{
  "hidden_act": "squared_relu",
  "norm": "rmsnorm",
  "rope_fraction": 1.0,
  "qk_norm": true,
  "init_std_qkv": 0.0326
}
Each number is 500 + 40 x the weight over the matrix's rms, rounded and kept within 0 to 999. Layers, rows and columns count from 0. Numbers have three digits each.

# layer 4 MLP down (transposed), 768x192, rms 0.472, rows 252-324, columns 96-191
510487540525453486489562500497562504473461480471506459477454511530502476512533454485507455572471517451466522547485478488537503442484485469488523480534560539523520444503559554498478544534483571531516505553546487496507524592508477471458485503487475458461512544542480540498514479479464512453
464443511454483536476539538494527497480498456404499490493463461505472554439501474504466513464563469458493545483460549503474472499567447503511455506464484531500487539424541491470536483492548546543469461451467525522509493467477568458461492433532409520473484524503476532451534478474490502499
489536527518492472458524524517549505476497507519465553477455444462499450501492509542515488530498403472548497467462450572570504502471530526472533418500515472498527512472534473445493507580474485458490464445486537456446495500486488490509514517524510486545596494497504519479424495448513496448
500545460449514425488504545478517504563436570527505502458529487493474437468585518569501542489451557492465510476450447478465449584518568538482502495534555564481524485518572568461440460515561535576472493516478568591484512472515510496563500518517492453579489525559571544603469534493486481523
554493484505524568451537476508472498514507521484476441569478510542514523586571471477480436468531502483486482477470461535590517477509504433534525574482488467465497517539496488538542505490536556447488460504521476538474519471531567538547521579513571522461549581485445517451438469487490535423
490397522523506506484515554492585486425530502546451510544516440549463490538547473520528515503461439399505464508523478458438516491457495463434532538550471464458578461533494551585572456546466460473478475442503542493456447532501498486574492437545478459578440533490444533560503447481527439503
447466518491490520438498500584488477506555451488472452515554487415472566481486549446479492543503508501483443491535554490492487479501474458443463564470492393485460475487526565505503432493489521517428453486529473440538490515465525473470469549489496519478565477462503464533527474482532536502
582510501505519525453491515548494497467509502505498501480558456540474485502492443483500485444565481463501485498452528520557483482496555514515523480464527489537543546450510569506475523462515599508490433477498495451528500516468469499451516455485530473528491479481521464491493537469455480540
500510497571492455506422451457505496627466458505476547483544528543491540468493476479436532506564458448511540515538458548489497466506496531415451590389555450518554502482489522515525542477507473519561519537479524449539463451430492497413523511504551486497518521475521560571471503480443531574
483483485447499536487489508562443517464528463433455476450449550521490507513513530515442552491494523489434501554466629468479511437509528416511554529464550433488533482462539468446509545553493586485535496471501479540508454547576539495509462472474517432538546464492519490461518549464520553570
472517442523548493418443481553511509454538502506430476493439594482493473443475531494564434502495517498514532436525526549496549539472478563467536486541488494529541569601489472566541448538521483542528550428515539490489489502443536477517480454470541467559610521493515580544505393533473505504
490513490481546490516471465507533534562492553482549514541543525481537448490521507482518444518415527527538555511460558473500473522527534545405547484568456485538480508558529600481508510444491462529488494544473470475480572484528470505537455525445542487572510531487544532462503507459470554485
569479454414473464432519460550453497410493525514501524597541385484522525524522518485445491478428476483483444435456533487445540456539527518503466518468495557590475534508421543525526586547496486502445481557500411464487528495448583522463399574578513608497489489559515440525452558485520533468
484531558541510496461507502476462527477504444524422450458553445513536458521527559496610463551489535541503518474527490475592593508460503452580527501509495469534462540494583417454450468453480571497539513463539454460647475631453497489561559550463527522483536522514462511505527492516458517500
558539448515544476413477544466533566523536497483506516532464492454523492540471466534461531507480490479538465548463488503518522512459496422505535583540416561485417414517552495520451500522477486562513471593411488542541539496492476467491471490551471444523529453520495507526532596556481475508
495479558431472436508470597489524515552533507451419449591479514550497463532510561550521491493468558491517487588494544496431505513493535493510522461438481492528483578523536440557454479497522560610518615566498594501604487493525501568492483514508536521494511482467575557475462478441533574527
528435482563483468513506455540460516501525489567541521503488495565492539484492491531541499480532549449544606388528502450491442488480450520499436526522440552554543464457540530507481518493511567466465374439504470605483533557451485429469468507574479436454472444543554513561506496580508472437
486443553519440500529529457425468394466587540546492405482496432529455468474441508453439465507496538576479558528530495520512453522545515426429444457491486454544531430510532496503503598564510457494453508489490489513565545461435576471433584541594487566487507523551542524473461426538527597498
542467474498578508493540483518527567445479496573487503477547534524528496553472485478449560532474499482546545446492479480524507442519478470437455520541464511443498490530467456556552461466488462507528478499507495469520478479496491512453584376605475454516511503460535553509539525511539494554
571468450479527468502516503551552524514536517531475462481454512543490436514509613542464471497520540530471524465497444530436486554475503530455526499480462578557559479542550529462526522564528558439507461524564591538487474553492557446600506532506553471479497561484481554434467486447482491491
482460545465544491484484484603517490478517505464498503525560458540461477540504512441522504478480523529502514491470465511510489495531493561443499453490519514528485485488516494431502528520534505487498495547532509533529515575514531581505505456515457504554426522415545483489477544470442445529
414549486565499510467489569413420528535466477467492377587485494488459439548495501501472555497502529566528477517469538435599472521513449509485511469462510434477503515475560514505484494540421536509478516506524499426457526488553500449512502470449485446581507441433481549492504459554478529466
442488475511539512424491508505517417404432488440484505472491517556516461483513522510513511530423541548483514491461505476525471472489571405479484490518481501519522506499488457501510486550493548481458455509529468494477531540465403479494463507493549474561520430495466446471506545478541453484
502542519565519525422491449541481456487438527476512440458459476585447397510466471458482495443522460512537508449508508483504567476483467531421556477496530477524529509503599484503536496476464538509529436507480520519539549541493478547519525556489581477441518516545511527513461464486525526405
501544421523516527540480509482454496492524518504512530488495570482509488488573498518527496525474575532486507509524479474470441488475507506532451450447533578523432520524550459566504443492530499552460503456468529453441502544533526462569484470499557518524508517477563491503483496469465527494
489504507521484549411425454491558510443488487482505537503518523498433499446559496425463498525443524622489505470507529521470595479518481504501478500526489494498466501517517522578478456540472477414526529493542521423527443511526509443486514428489504507545564532572480501474503453547452514526
502527476420442397525463447439499491476495507537498506483509542497456530469520439452410479494516509546514539579488542496479552597399532585491512382471457504528519483543518529484485528456446518483512491538451471470501497468482539497507410519489550513563520453494535523432448484561465522512
512545476497514588503539558532530560424478491415407468482529548537574441426466540478501505567476529485601478569467517563533459461470436474469451399566534472540441490471476503584524472509488503562555529526507463536496507541511474483555520462542523429523469501456617513516381383556493488438
452460508469463516511494446491471484478562530445505457484491584467568469523509453521475515457423442475548563454480481492480417494497480480416504460535494467579550494501476534512445496423534549483525498531499481455507515473566506471433523523525534582545493490548453402491537519475560510479
433552494491542514521475449513531498437505518501532510506453558461478514517556415490496473486382497452504489538489477524596520540429555478450458525496515486522447507559503406529532524431497502525447453461533475444499464411516461534542443588502538455492531448517434505534526541475488489553
500556495585530546483509498406532533510492451520479491522489524442568485569511518526512488530566478483538499502518493539516528576539524480447516473499486464460424493506498459488472466496471426510489469449562470491486512447509480534571534506479547529467489492549457503555507522514574429469
509490491523510501478438455493535491489540472515488507499572499421548498559486492439511481455560577510509515440436444492485453458488477522628531508425513559564502536466501521453546519487504454487521399516535542523497543432539508394480536561520484455456511517470489543543546571460541483506
446518489489466392528531475537555513519520516464494480523610561454453498547450535509395471557460511498510547472516561542520475428525564513503551519455536477509456552518468490498455445558416451545544417550519548509526494504477508525427493516547508447422512505567539579428408467498511522511
514462581515504491506520574458508462572536515491497515535538526486486523471502516486544458521472546386455446434490518532485552446516498460513544543544534506454434473503512582601478521531587548536518510526494509432521550588505483514463442521480468548489522465472464448485474574479511545483
538586468487491411495537503527505552466532515500507532566551490464562497557476533547460527492521485471516494461494515457562515482504527477574476441510556450506522547524579480543540485545478482570498469524488489451502473479511504492529484501474522523519484441522457539461509510431477544459
503532511479520527507547556483540553519426478503458483543485499502511540541518480449517529513496544530549519411520437578451482470518459501457510516530454555554425425404489433578485512459444510454509539461544491520449438484455499471509546437476588510525577446526464447503505538548504414434
453573576485499484488456527513578501530510523520535456505490470533452521490514415514435525561466549568486511447449490508478490492472531559490540450475505535531482486502483508415486507506479491459562494422535450530508489509471475498510514509479554457491549439496442445512450471470478538561
472530514518491527464458475535544482453483519508522493493449529526522449459457493540482497537521497487494518504499485483533506488506468528476508443506511525517502524507495443475505515530488452450495495471522526529528537491490489459490516441525537487526470454515467528460529445520461487483
557490486505457524493480486561539536574523510522514505496460575527516480523466553529480507546537497474521538473497496571554495515552432508504479456418470480579540559481470504584521478563519543497540504499416524487494525429515487494491548501479440464539506458508508421465458471486489442495
466519532426502537455541476478581524425495534501553533457475528533484513537415489507492461491454491542425490517427450466504506481473463442503547449430475556495507456463485515531516473522501626542588507492561497491459459446468524453529520504487544454439468523448556478423442475447443459500
503500512508537533483493481459476507450491430471523502465507527492498439501475505484536499487491443581484523472502508494475535529575576471481575503535464524545481546477494472490489535523517507537498504563492598531491546474519537560482575526497532455503526500506522491532484522480517486487
448532500514529456459515487469528481495505538558499514504490495484501508490466513442537481517571498469471515501502485485527495519503487488490519522516496484544484509510541527561497492487487454517491496518476559473471527504470489497573477521456526497486499532491532480517520518511468502458
532461532439487560454516482514497527454497527515508474475428517482575511512525501472521439545497509487509409520460477528507508613579496510451529471478500457409486479469551501521490496565472532487494492476462413538471495576456519533465519572515522460494515487494538477427489491526486446565
446491484559485488551571461522504518435485520442451562459486452462522559527519506438498420543431477476559603519514431436499446459536494475502532521541520548546540498440548454498502459533493519431556420498481484519455505520430458570517544501497454464473467517480504579537541488528499487543
562439561504490508507573526429473544431534465517453553498442508465479510547561495474455485486532492471451476517396537504492499463442489529471480507483475456521481470458429486528404485450551501506478490482490496488486511499498492501506528461497552470576509527498464486499475507504492507511
454511561539538540497494514519455433590602507457559470543498466466474415448512548466512498553447497513544558415424479485491500563514575463474479458512490494579420499527563507499510505549520553482558436526482566533537492458538485433465501543510521498521463412501532438487408519454552528527
450506501454487508548514436455516465479455456444510544483487486468538497550536426480436582547479528453526470422538470517510463477482485418480524535564539518499522565526553557524442463493490476446519504524501483528512479494444540489496520447438506480533457431493460501447434516522455535435
485587528558496501548443478562434495525508457474538524502545431506491537490477469467484555465586520483534540488458548537423504537470496474548476423536546443422558525496523500454527449597472461479437564455534466507487551513416519528459570517456515466517478473492495452558513466464521470512
447474575467495514486571466539468513514521542518462475435525450475506547510482503540483577474581483426555553429470503415472490510482509502464475469499487487476515517462467433493595487500551436527402496505528494452475466456453428521520508483473510546532494442473539473465508433544541481535
488497496511515551439525514470500505441495489528408482488428499505523486503521561581532521430632577509574474517510392539496478491487522491485511452537508509467510572429555500486529484467537550567502468517474515510522448425509534509512502564504472550554433551439452518472507462549519498537
441520560433529567465510525473500487534559482562540422558510556504511576505489496482512565538464481460473441536418462577508563532508548568494485495489527538517481534555512536542560479503431497539454493478531519448465564521555512520551481522532482444435416489432519496486474490504447486552
455514520491509504486508506505565476501487560498479446527494444464523464522479520509547493522601482504489486491467475533482453570508496511533523502497552439503508503541493495540550501466551480467534494480491523481443546468486535475507517493498526512539482487472469492506556469473492493452
470478468444488527524484476566553517458522510533504530543505473512538464466487519425424510497471497557478479501450455442483578532481436457442510457508460490554535410503532522462471544541446486516602456544486499549501505526419543412517440516500519496529518450452553473420434561485510541515
550488535579422515397420561494499478472483579471463405486500458401517448527495525536539510456532425534475529522490459506511513397465523464564500532424563519470476468458485445565513527483507472523508533481541509495572473511490492531537587532479527479499531503453524431505524496466526520484
536439479474493496494415493515524518586463502447452484530452502524516418489473463571553468438521519555502508522509534526480525560545452504511560465497474517505519455497459506555538541546479553521491487559471488454487547546532516504532455520455493518482454426494530516489451565487436476495
498501526520504589476529532515529534494533412553420469519521530543469453491439522520476542407505572511523503561480474399543553538454492449402480534476530485496479456469493520467490546489555493520549520484459540478525462554457580514399512510422494517549470591460498524490525527486580519544
431537494500466546421481560494548448528500507511483513524530523488538413460506417455515429444528422534522564488537520541478509450479459416478533534514485516474529552539437540473445535505494490483486417444509458483447494572445469468531537470500538550552479472555477480450567493455574562430
494461458494597429447466586548535569505582547493500560535505505521472507463554448511514440508472406511578497484462475542484470502563506461516493541472577506446467504494523591516490494488465550588585425518436552500508537557526494461521486496541539454548547469507504468464467518554518481533
443531531504525479441450578590440503458568473438456493472445511491450563455537490477510510484548527588550523517516518466570535476521505425473543546519491437458559536522532463533484508520566491456514460438442494445500494488488503507521528497521545502527487524437458570523483542547469458495
489447497551517553451549460409508549515485517448527499468419499501420479517509453480477469462509490473466537582471537492451537521544474573538495548474514557539466546492471467523510505464397571519557491438578481479512462501486518479546528526537505503499485448517483512523482522440472520507
482503469529478480403470501522534555529488509509479543446569450495501490580452467505501442507477513556509489493397503526532478480463477511463498487484539488547465445484495484520513505489497498503479507514515460517528538501442573479525560469466537435498506513543495555512543520491530439450
506459514562546499508490493530507528463559451501448411517558511476448624485519491463482468496501506557448566470539486513505509476471567469504518557482571375485539517552489563454476514517457518569465528569522556533548507539530491420535560517457561475503503530469505551470489503494537541531
566494521501445533455537558525527531487484532454530458496516508478512498476489463472504547439516525466560509521464552567492482513513556477523503489594517552380439581518590496430542484493453478512501532520517483512556530519506472476520436495501484505492484520560485529527509486489436507512
507483529519432502529549488557512539473538508464491482551474422548448421557446482452411528528531535510493517514462543499489456482526452507442509428510557440444500456449566501516517520515409482527433461564468513549505478504521550517485544484517465462491523498499470530526463495526539413456
442474490507482454475515475450574535507514523505482521516506507507495451548487459450496551514542526481541495449504516504489464513568463487522498482498455509526501533580488531534478526542475411465491413457458488454459566459493510474529552501513517502565509500513543513500572501478486502451
483486504448537509536413549532538529496463497551438557538448539513567559497505436470446493508413548424490595477522459461491554511504439472476578515487594334496525579458522547470543459514563499550490533474495523485471463483466548429553559470445495489487543505471437482521476422451541490547
559538513488549527502558486454479500555514624526499526576559511403456554523571562518472467470432451474512459485608478504478552464505510481473546492489539484486487556560505491552427554506534419531504458480474501460543594493510514464488509468429545539476548443512534570600546449532439461537
549512508551456496413585523492484523456438495481444543516481548494394516529568553542455487440530514551491546537512548569488474486509473481429518516457541435507616481576527561486468528597498431479526523466502503526541482485490518548507459497577486516508518531519434535473494467494480502518
504494460479489505540481469592498532430479508464468479475483510583546483477473503506492510553553581519486524447476466498478542561471542499514480469538452439526509541488482560555524469521510494475504538478535515456518519536491532490525532439485520508519445523546512513488480465482500502495
464545501488487516451460523509476492491495528532505488469499474478532476478487518476540502546556523522514516531469465513509436505472458498514529527479492463522496532494512522559486501507460480510491465492447537468471521511534501455540503504484516512537469469515547476525548485487449497456
484484509468450587510502514453398375383508461529559496437538513534512524447550457499489484436519551533525510425534454477533545533509555455469492423463472529501477592577512497499450518493573542462529543527495494512513521475420495464500516524451558406509566532500539458527521539528526489443
556492572553493495539528521492499526490500507459566561502500528503493488518529543520460544508459477588526509516507436494547450529485532517467472475535435539526482510505532462532483478454512519510412514543497523393456478545515511491530540508536525500430481506473481412483515474446475475449
495503512543535588470479473445483495508470541531506504464519533525538507462533496509487520490555443487529506530441465508598541512503502483556552500408500512500459534544495553515479464436523611475517474485568527525528509564480502479473570536517461509488502565438523438418515552511457468485
# layer 4 MLP up, 768x192, rms 0.316, rows 253-324, columns 96-191
463522607514454518497460523489463472544527536454482534538476546500550556484544534601539536526414468484503461515511496586549527474606500490496513582508569487431527571495447509505451483531541556596536549560500529515464427496497497503487453455536447458434522567511506486499538548456459529538
475502521468496460458523407517550513513480455506491432503533482506522543530453525491502496502499518541505478525525496469477486517553513539530474497432483514471536549484468486541536478475490503472515479527522442491437489490504537527494515469459473499507509449559487513509537500430479464604
490521486474409497471551440438539488461480475501470545533507510471470482527518460444553506451437478492453543436557417423500485540473500511519521502463482487511507455541520462517497445489540480396450479584523507484517500511531458505489598487526526504510451496550535532432458536579445468454
534495482517538484504571493450494484521443537531468551487448460471536507622571516592440489446565496526468471524512566485472544485482570451471517520490436472487597422476567453509551408496489472457518520485431558524509483541530508474522529554459450517463489548462500526528435559498476548433
469539528555503472484464494492494515563584553424458527476505472465434514559484485565472479523500480523476485490588499497467546508537495464505564501534440541488432501546477487532537529471512528472604588451520523510543512510464485637585533477489552445496514541525442514511500558501544544458
504508505529536498481474480506445431452555476526540487464492570482559458445467487534501460512481499541592501535436522472484461458526494502465471487507531516501548494492514470506532502504430473508545544512494467513467517454536526478472483502514475525530450496526512533513487544509488497540
491522480499570544560600396487504561460549536441575491508483528481529550478517509440510525541527471538533428539499518483475480496532460466512494448476499528487465542548452549483472522505526498463473543484484545490536419541497534476482536483398512526504473431496493529507499561523509516504
460456526443491495543519534411456470532528502491468514448493494592549487515407519478580522484505472523537518497470506433478560480472507507461529484476466498535462482350489433463493498497441475508442559565491495524478521462557464485480476476493568451509519461529550467517597478502518493491
524445528426459541518466454499504559523498471501482475487488488536486420494433498450492551510504537459516465492493472518420455548518544511573501562503503504477480456509543490495492459550528514464488484460543470519530539492494534562469506561577529520500510500412510586568410547523461478429
485575542480488504465482461476445409459449495464573544443483556511451506474631521509487459467537492489523524528475591492479546445546509535535462535526561478465551548510419537559540514421574518434516468491488508518485499535516524531490432446511517418470394524503458416588544548502499475529
518495574560466544492422521470505547491463451456502503496474461491473446444531603489462590508481497515458520513478515521489522459495560492593481474510507447543488530519525557564436476503509491460537528468470536513466468501455495528507461516497430534536526516517421611584450446457486528577
534486524534465482590474406532466475487545475463467585549523523481494512461481411504533554572532574444477490536469456520472525496497459533524539446495403460539553513482469474532541480445577430504523510577441453480440545491508470481578495477481538603538481538512487479475474516471482482483
441547521516509537440581448506479491512484424464512496533522541458516433564480504547526463488451363429525487524573469441469511475511398538594500447560469533513545512471398528468487506461566526536519535521548463509597555523422397496466587500459456451475476509558446534496498538504463480506
416422552490463518395506548496522516469510506463416500534528504492564498505493500488491420539468471562512519440476548518474519579451487452556405490510557546459547500541495527523519531507467501519459458495525477573544483490409450529519434477441517530564406497531411552529538504456524475564
506446542537487391527517474457487429486564515498450491479517523539578486539462495487545425506469532519509462517554533473470533491487508527499492481508441468501480504522532505522456529553507495526511524542550528468525426484479468496455432510547482508459492487514552578466470499555492537544
520519497447467562517500478494551482504519524586540482513535521542484490601507485525471513489522563489464515413509549482501504501550489512446467620470455477547494419515476505499475459509523524512513555519390614507547495464479475513572467535539467554470491448549464491529553486438442398478
498533477517563457528525537420473432459550444499451472478551541516475449489485586496514429497463494469463467503556451559472542541447543477474497538513485477595442468470533477527461501551558459548587335491542479482535473468590362520531468547577472411478519505448560481478433509489594480561
548472535483485593508517510470568472476510608526519487405519499524465459522511551526469495515607518583484525533514524505565517539463516517516488490513526516404613501460458511475593533493558510513528500557475490464411545428471490532481540424510439551501540500493509575518506530477441439425
452525471471525613503442490445530437476501519495515519593536524509462467540496571548474477501499532534522559425455449455452458534467486521507438472483440498439486488530419529410454498474534534492434509492487537458478493546493471434591455570533477507549456560507466591407470448528525435486
486491479531550503475468482577475617494592504585550491486537478478459571533555521519488560491468435514550501483533479454471573523472477483502487530576451575500506475511546510495461563487504452457548456466494561485519540470531511513468550499471462502504499471504522474570542464459515501556
466542539518478438613508500500551543492441579589528495472613568517520522500521551416499481440524536540462590458504486483564502476482499553498510475525540499480414497547478543512390510517492495491452556528559568517480493536565499499575526471502516459519535479593537515499498430512539496448
509515536494500516553480540437516444476529477416501540482550522471566458499578515530437472566498468460465476553508551501566466486489558466546496447494467474495465470550492498510445540497489494512490505539491558511540538512501492583499477481504486418559480526559409467379417489504522481529
518491539422465509511555464437506479546505460453479498467503532537488454568442532550495548521460507494526564524483539582518489488464482524566448433525462454472502560478559467464531532501590427565518521485479559515517532532477549490496439467477562485461506492475460499540542476501503518504
495520488493423496583476429414514481480426508445481458461477518462480532543482500485478503532542527454487483462530511532489487528497476511498576524474499502479529514507482494529543514473485529513458569560418484444504480544523492510463452497433499460509491461549479478500539530494570528565
416520494447499574542540496589532545479537521439522535505477547455540509478505442478505489526445539489435539533539544456548491493429511459518490511479462499428522520534509508498536524503503553502512492461535492490447474466502502462501486465481448465547518501507478583565589515514532419467
503427421496471497457482427519476488486455463535501533504468571531496521538549531456427495439480499474521527480460466495423551486549465503419543449469549550454491482504470443549512573468451538470478492496540494506481469440513442412447475499526572509453522518454584537559505576518526518513
466445453457541439414446515514504515542501503482547601440533452543522464550521486552459528454534453565500477535432588533478541521537468436461513418505446506484465442463427587466518493551416454477518503504484521511443446588552493437497480490552464514493514531547515541539543498521440609580
509557468450482452506492474458538443499490485572457498482530457439536512515530493511540498558541457529452514479587574433505459662469431436477585515458516538507478499521447518543503429473479518552505436454558542505579543529445501554487436467546551490562536448474447506543553546566535465507
460515509544542517481536496591556547532490469476434479452501489521460578497404514576483428535519537478526507523542463491519497524525484529569510449530488547486506486521538512479608535406531455485527364452529452478508470598528490527451512483482441503498517495483512577525510526497418502501
505530515496508509517514494498458504569531499482517494441501519451494516586410438521476537461487537498483544529509493482498532531516512466496490506511447525537472500467489439507457548530503509437541541495495516442467476453536536528453499474514543421485528504557530505538500473515506501553
493457456518492518512526445496543556510563476563526495465453565562504533403508511549451485552398586474454521544506501544540528443481517462539545491523508445469428550470473561505542431431462463497487447451552431467565471564551523456483511521464458524494491474525483427484521449557538427493
483542500541551553497526389519504436507507484510536545498477540504473520489512480469488521496542476467422469412511447472487489515539410527494565509483484515476480504439466559494556534476554623470492522434476573487489512543526475483521497499468485585504479455484449538521540492480521467528
484520467528479455520488529505488468583538518454483443471443537403413504484533497541563468532442525561521505439496469467537481488542381444515498502441448546513576462488488510477474507518451486493533458516521496497420507467461489494512462482522569456454514519499485524522488534535481432511
530547527478493448452526397480513540546515494544517456543418548486477514467551568523431486516468502479449455510472523520539563462503491488526607487498442534541567444581462526526508485531496436469535485454504447485567483499502497533546490521482491475537473487498441521525490453470468552516
533547580524471544456413482495439528553473493518523462445538506510502483562524478498458462542559492489527457503505488507515494477487491449483556486409502492539408509484536496470557437543510501402498507610556450475520493428505480501612511485534528547558495521481479552574555430434518492519
475537510489464449497541566483429541527513493465555514435508493535494436461573469438401468490528537479468516515529523557482516518480477494481402498550452468542505514518497510472456553504540491558508513472544479510458526518529492503510479451515419508494485484505479638515531469473515491480
426463520508501499545439509470507520504470492518499499536540495442479544541546490502482480498451541509441520563507536484512457463541483504512486541491555513487442496473470522498488518530460508502479498530559484507539471531485519515493514498453484498452481475540489430500487467481445538522
515486593487509500526467550455500511483487504455534473487502487549496451480484500551536494460478483523496483508537437468531485479466504452447541542475503506553530503519447497575484528476508483511525560493444535484465484464510469555479500471511537485461444499496467483494526534495495534478
487483544471449504522495467533441508548477486580539571383455527524571477491533470530533471463394447491489429477481536415534514487484436511540517495488497465471476515455489436518494464553465490549517452472501456483457445508500510524519471550505489441492531511474474523445503433463455547552
495468538504504470482542517471471524549491553484594435528468563490537489490495455511522525491477495493505483477482493527511454525483479527487550515542481566451484513523527535446518574488512473455527491464505505527494426447510534509523519475470504540497470471573503486530440486489571467550
550475494496510492508564482540505493520484480479471539448505542530511480515475433472520528509497450509550510454520565539492537462511486520520475474490473503494500511550497523446529516531512536492450545514484515508483544507520490493490507480525497513525499514518473511440493531510541498472
488532516452522462468455450487430525473487529465524507448528508486526497487446530442444447555515452425537534476504523519460471502502478555539586509506535458490502517498529477495539506492465451550525489491452548505597477499456518520460489543462530553546423534510502469590438476469474500504
495474451495496524530490480424534493499511495527471519611510510551441527539500496516440499544482464517539475429449498483513568470513460542481441519483476521488518478524496498513511482524593518473466514509444500439581468462540504582521518460558476499439441466468504538544465454471522497472
474494487457536573578534510480518581520490453496528572541471517443412519562550475445467432491433434580513566515466458482483523534491487469552427546501476504507509482523510497561502427487432528519549570465519503460430485504445553533495593490501475500459485407526509496551558452530481523473
415585504502554451546541551431478553463554500540459416576451535493426550472478424442487486495488551594526487433486399466475454512592508487579492360472448474492504536511457510495534474571508502507464485430415449515504530472488516446478513532512513527516519450514499504507414541466479494516
472470468530535495485511444526491503482435562588460567496463548413495469524535449536577501510466520448493452478547491464513495510472536527541507524526507485534491610508533502572522487506562483442555506515529507491495495547474492443461453508493556454507520402529508469490613517491566501492
505459524507539505610499487503524434539463561455526526481520497469559496516507521533419594471444446520470541519560515430502538489486525479510491416576588478485491491556536481574433510464452445514503521473482464488435503509443477502452559536533554514449527510481540510539448483464532473523
386547548572513510482510448500541492495533515559453520496508509428507558527577531526509417493496468489544519498534484329482417486463509453516501475410530499499452539510522418526491490529570540575529516460412475499442572424511433523485509528486506499544528430520484462537488498481560554488
548491498491521494547503422486511487511566450571553550468388490475548454502472500539509430532523492550542504480478442499501432509565524459532492440466511550489511509455457502468506524500436518581472417500502569453455504515541474502463485536520455535499530458475457493537563432476532481520
505539483485502517476547516481528476593529494537471497466492526476492466456532528482553497492534454530547497423467504497509522495537498461556445488514549473479530516509525507467477499583490507560516541511513419470460461466447479571524516513556476451441454546492461429505452538539433511581
470506494525590456492456481525509486567478468460494460461495481433506492527494527530470459479535463446514541561422451487502521510532460490499527490455484516530468498492503455508496464562543500501436531480497520487511467500498445563526495474466503506447531521452510552483439508510511479518
494572514502445567542480442519396460452535520529497466454460463414524501515488516437443443542506509512515535524522409479517535518493544556498518508488365527496469461470455474520428531435532467448565464457469515539504539481457427463514505492537482535524448556529479528504468481480499486380
577477517461522543483497497447573494421476539473484499501537452488439473515487472376548484574507527526495522536490478504492526494488507471567467436446468531362464531535501478477444536500466512472473474505533572501537536549500515394506419454533497472535504502484570497504514581497513465495
467542518512518493496505472484568454551407568424498426500554583483495512453531529489521474508504513521462557521510542467549451487533471517503500541525444382550411521488493520458499472445494435450483512526517421449485450457485515473512508505435461521459555453532465468493511490536473541531
511556510439507563478467546524458505510468458562492500529491537479558509538516579493534451442529576533404496523523560419490478457528522494548508439514563472567470467483452444516474515479525496432557536547471504440527534517560555445500461599443488510498511491504450522485459512432576545579
478548474551578536515449538456493515479502487470531487498482502474510467457512510433477488488465520507477453545500476478464536471480492479437401514472486491489545505513486524454505517533524421506511614436474517457495455498582522515496507494464446510481449548498481495546486466524421521579
465529540560464515480527485506505546532446483493508453536470512485481476501545487500468568501433488499504477479468440432472517514479454540501463520510497538502488420541474542563408524471482449528506486484453545491572493479399574504539516574450503536487447453506507472407599501427512451516
483531505504469477536534549505501462530540547461491489517527429511542518577508505430545405547424489526477523469534531520467490491456516499464472496514544504536498493406498512563531543522452494526542415486475446555471488472483451510472522536480433456463461428401494594479438481413524513552
561521474508522533564501530487478480480531435502447436485555568503484474495455490482569399522487484500494472437547487473555493515494535438534510476503538541543501457519453480465451509441530485486456468475472526518454500520501450538464496543505507557498474558538582511551544512556515441429
537557494526485533517475493454545494473465469476618453577502458491530552543491472467562550520479503510422475417476461518464509512533578544418471557524494477463490456526523544422597499483528520534481487422541616497469438454439471534504501499468451530446485501458515564489542523523530452482
525540462497493418485521458513495486572500510502524458536485410539510500571461537496501466416519469518508495483538549524505521506441563509571515487501507481535561474571480508390554521519441503535523488497506531524530473496532467484479512517456459476468468507495442460523491511478454578496
477602471491543454589477510495497464501519511458525500551474518559474473462500533410528496481484478518574432439404455516544523490479467489547561521434560575464399572462447522521491486554547462494563589523507468451466502521521460482449504452458533518564568493463492493492566541496505536525
527497509456509445483456349521526432463536555545483488542439537548552505451498512528424551498525506507565477483453535472489406506532537561481557471570523531482461475506552550531466475510469452529512521474508461487433457560509536466498445523555516487452527572477483506573540481462498470523
467473531516515504482516499476465467456516473519519521571454467552493487537482552462528492513465465535511466526534477533476484551499587467474498497487521499492598481579518545501512506485501575497559491540475454558555561510493453458541539483498461532513482473496536529510553543499528524504
461473416469458549463525536515480540472515512564510546517506550519520512483457502499475514508487455578509508514461490499507514453508523483544551503533537439492451548493493520466558468411530437568520533514524516527527466463539466481528465525531505530513518539510556554489521509516515429559
455546457527518466508513463496544469525513543518511510527471502483491460499490491455492448490541425497522526516520529536558499490562536413558496449447433479431532531513510510477477484495491524484514514501520443421544497489503479507512508506506487482487525511471515431503562438555476533485
487529530517527525462514508503414468558460526516520470454551497489458492504466512520536425502442459495486573493495483532499469521448534470517490444564437605531453551479560537531484531478453485463533508467456582524518483558562553531457442497484460449490488493430401545494491556524477429552
522537482499496504524512498470476444510506508592452457505487555511516476495461556562507392457496471493452485514460538483463546542508442496508585439483488568443560517511480503460480491522493476513533543538448483485498524607538517509521481508507470495550496533571511525552472543508482520578
458496509478554473495512517511493501504496518466557530604548505512506522499503493466520487501500519481520484494515513482509476471510481460482499471492540484497544468493503517476511481462522516551513515500488485537543468525514544489455473530458546453505482482508465493483481523477509518514
500480527414549538506519437507473462534493483605530471481519513466527447417533538472485434433436486500487541418529492499530475522527499441514468561494504483591491523511459535556558542498478548607509427481409488450526495467557453504464454486499485469526447503451481466524505439455501498491
477456376447504470482484462472553413572542481467523567512507470484494514473465462520426569460531498488533499535516520510522444478492553456468525510499412484565498471507519520508434492460529470470461541504460516515493531459459546430478513412416488457529531464449492495482507444547506445461
470450450550538566402489557520480501550447490499518449516431481462499546461449523489533511505460488505486480514534458453519493495466542481465481518457461529474491548587507475516570511450510537585479445507489484479464465495536493520441544528518531405508498523444567475418537491525485535553